python train.py --hidden_size=576 --num_key_value_heads=7 --head_dim=64 --optimizer="adamw" --beta1=0.9 --lr_head=0.00763 --batch_tokens=[65536, 131072, 262144]
Each number is 50 + 10 x the weight over the matrix's rms, rounded and kept within 0 to 99. Layers, rows and columns count from 0.

# layer 5 MLP down (transposed), 1536x576, rms 0.0448, rows 1190-1196, columns 504-575
49 49 54 56 46 62 55 61 61 45 47 55 61 69 44 54 22 45 68 40 41 58 53 42 55 65 55 52 30 38 48 47 46 64 66 40 48 43 43 57 51 51 50 64 54 63 43 45 53 46 47 42 33 33 38 65 52 58 33 64 61 57 37 55 53 45 42 64 47 63 29 35
50 62 59 45 46 47 59 60 50 46 46 50 52 33 50 47 43 59 58 45 51 49 38 42 69 64 33 41 67 54 50 49 46 47 56 40 43 39 52 45 49 66 62 61 43 53 42 47 61 58 42 53 42 65 60 53 64 65 40 57 66 51 64 45 70 77 55 57 49 44 48 40
67 51 45 55 51 48 52 59 56 36 37 60 58 49 37 26 52 50 54 56 44 40 48 45 53 42 58 52 47 56 55 47 43 48 75 48 53 65 31 70 52 42 60 50 39 43 49 41 57 65 43 37 51 44 66 65 45 60 32 64 43 35 46 74 31 46 55 44 56 58 45 45
60 47 68 51 41 39 41 67 43 35 35 53 37 63 52 31 39 47 42 45 40 44 45 57 54 46 52 31 52 48 31 57 50 59 41 43 33 65 36 47 53 40 58 61 59 58 33 56 53 61 57 68 44 44 58 47 46 56 50 52 49 63 43 59 33 49 48 38 56 41 30 59
41 48 42 56 53 65 36 36 56 52 82 48 50 45 41 54 42 56 38 46 43 56 39 62 53 63 44 43 56 49 66 44 55 44 58 47 57 40 57 28 46 42 58 60 44 72 64 54 81 52 52 32 38 43 48 48 46 57 49 64 38 26 46 38 52 47 67 45 63 57 61 53
62 52 58 53 48 38 35 53 44 50 34 51 65 38 49 57 51 42 56 44 43 46 45 57 57 56 54 36 49 55 63 48 41 36 54 36 57 51 57 61 48 50 54 50 53 41 40 57 42 46 52 49 43 60 52 59 74 80 44 46 51 49 45 60 26 42 53 53 65 40 44 55
51 60 36 31 56 54 51 65 51 50 56 73 33 63 58 41 50 64 48 28 47 57 52 39 54 30 65 49 69 65 40 48 31 40 51 53 45 48 35 49 62 47 40 56 34 47 46 53 46 58 39 43 44 46 49 45 38 35 41 59 65 32 52 52 40 56 47 61 64 39 45 52
# layer 5 MLP gate, 1536x576, rms 0.0487, rows 1191-1196, columns 504-575
47 38 52 47 48 58 47 52 43 50 62 59 40 56 58 49 35 57 49 50 57 43 52 52 49 59 74 51 50 53 51 23 34 55 55 60 62 36 60 48 32 47 50 62 43 50 51 56 33 55 59 48 35 42 49 70 58 44 64 41 33 46 35 45 40 45 56 51 42 54 39 46
37 42 51 60 57 42 58 59 49 58 61 44 52 50 52 49 54 45 44 57 49 53 67 60 32 55 45 46 53 49 79 55 62 78 36 59 50 49 51 49 49 54 43 65 66 53 75 58 59 67 42 36 40 47 47 44 52 59 45 53 61 45 61 41 53 44 33 39 38 40 50 41
50 66 54 35 57 60 55 41 42 59 74 48 50 60 40 54 75 57 53 54 44 67 62 45 43 39 45 50 37 44 49 63 53 43 56 46 54 60 50 35 45 60 47 49 55 49 48 44 65 64 37 44 37 53 40 58 52 54 41 47 37 57 72 29 50 44 19 77 37 28 69 59
76 55 45 55 45 38 51 66 37 52 60 32 53 39 63 40 58 49 51 56 64 54 46 51 67 41 28 46 50 46 50 45 52 64 56 49 45 47 51 68 63 46 58 45 51 44 48 41 46 39 39 61 40 55 36 48 44 58 59 64 56 50 45 66 48 40 51 47 40 49 55 35
47 59 53 52 48 45 42 52 47 44 47 42 63 55 34 33 41 46 42 45 54 53 57 46 47 59 42 56 44 52 58 50 47 71 55 31 37 44 43 61 49 55 45 35 49 54 52 59 37 46 54 57 42 49 44 63 51 53 50 40 62 59 63 46 53 51 56 48 56 66 43 63
47 67 60 60 35 40 44 70 55 52 55 40 60 47 44 49 58 54 53 65 61 67 38 71 64 77 39 57 55 64 64 45 70 58 29 50 39 39 45 38 46 46 42 58 40 59 43 50 31 47 27 31 53 58 44 42 38 45 69 37 59 47 54 45 59 70 58 41 38 44 39 41
# layer 5 MLP up, 1536x576, rms 0.0511, rows 1191-1196, columns 504-575
66 37 36 50 49 64 49 44 54 48 45 46 46 47 56 70 45 26 41 42 61 63 61 41 42 44 35 47 61 61 50 41 50 50 57 49 51 51 48 54 18 36 34 65 64 41 40 50 41 44 48 28 58 39 51 45 49 65 57 41 38 30 54 39 54 56 47 46 51 65 30 53
46 40 36 43 59 49 51 67 48 29 53 37 69 40 53 34 51 60 45 58 33 37 51 62 36 70 28 43 56 45 34 64 54 48 54 54 52 57 59 56 52 61 47 46 63 53 48 36 70 56 47 44 63 42 57 50 59 43 41 29 53 43 45 44 53 63 47 48 47 56 51 32
58 47 48 27 47 67 47 53 50 55 62 45 51 46 42 56 41 47 57 42 42 50 42 69 28 55 38 44 51 54 51 44 32 48 49 62 57 32 51 59 57 55 70 52 44 47 68 27 53 44 46 50 50 43 51 43 48 24 65 41 53 63 53 47 45 43 52 52 45 43 47 38
54 62 22 44 61 46 43 38 54 38 44 61 60 60 44 70 41 42 52 58 25 39 48 59 68 51 41 60 54 47 54 42 43 41 40 57 49 61 52 51 60 61 44 60 47 51 55 56 40 61 54 30 47 62 54 54 58 50 69 51 55 42 53 43 46 38 40 32 48 38 61 50
60 55 54 48 56 58 37 56 45 50 61 36 38 47 58 53 47 62 40 32 37 44 42 54 40 59 46 59 65 62 61 57 54 47 57 52 44 52 46 45 33 58 59 41 48 61 56 64 51 61 56 54 24 56 51 29 53 53 55 60 58 58 52 57 46 67 51 48 56 56 67 49
41 64 33 42 58 58 45 46 56 58 51 60 50 46 49 48 64 55 31 52 62 61 50 40 44 37 48 50 40 48 15 42 83 58 40 50 54 46 67 57 57 53 56 49 54 56 44 51 43 34 52 51 60 48 49 49 37 42 39 44 32 45 41 43 60 52 38 36 55 74 44 54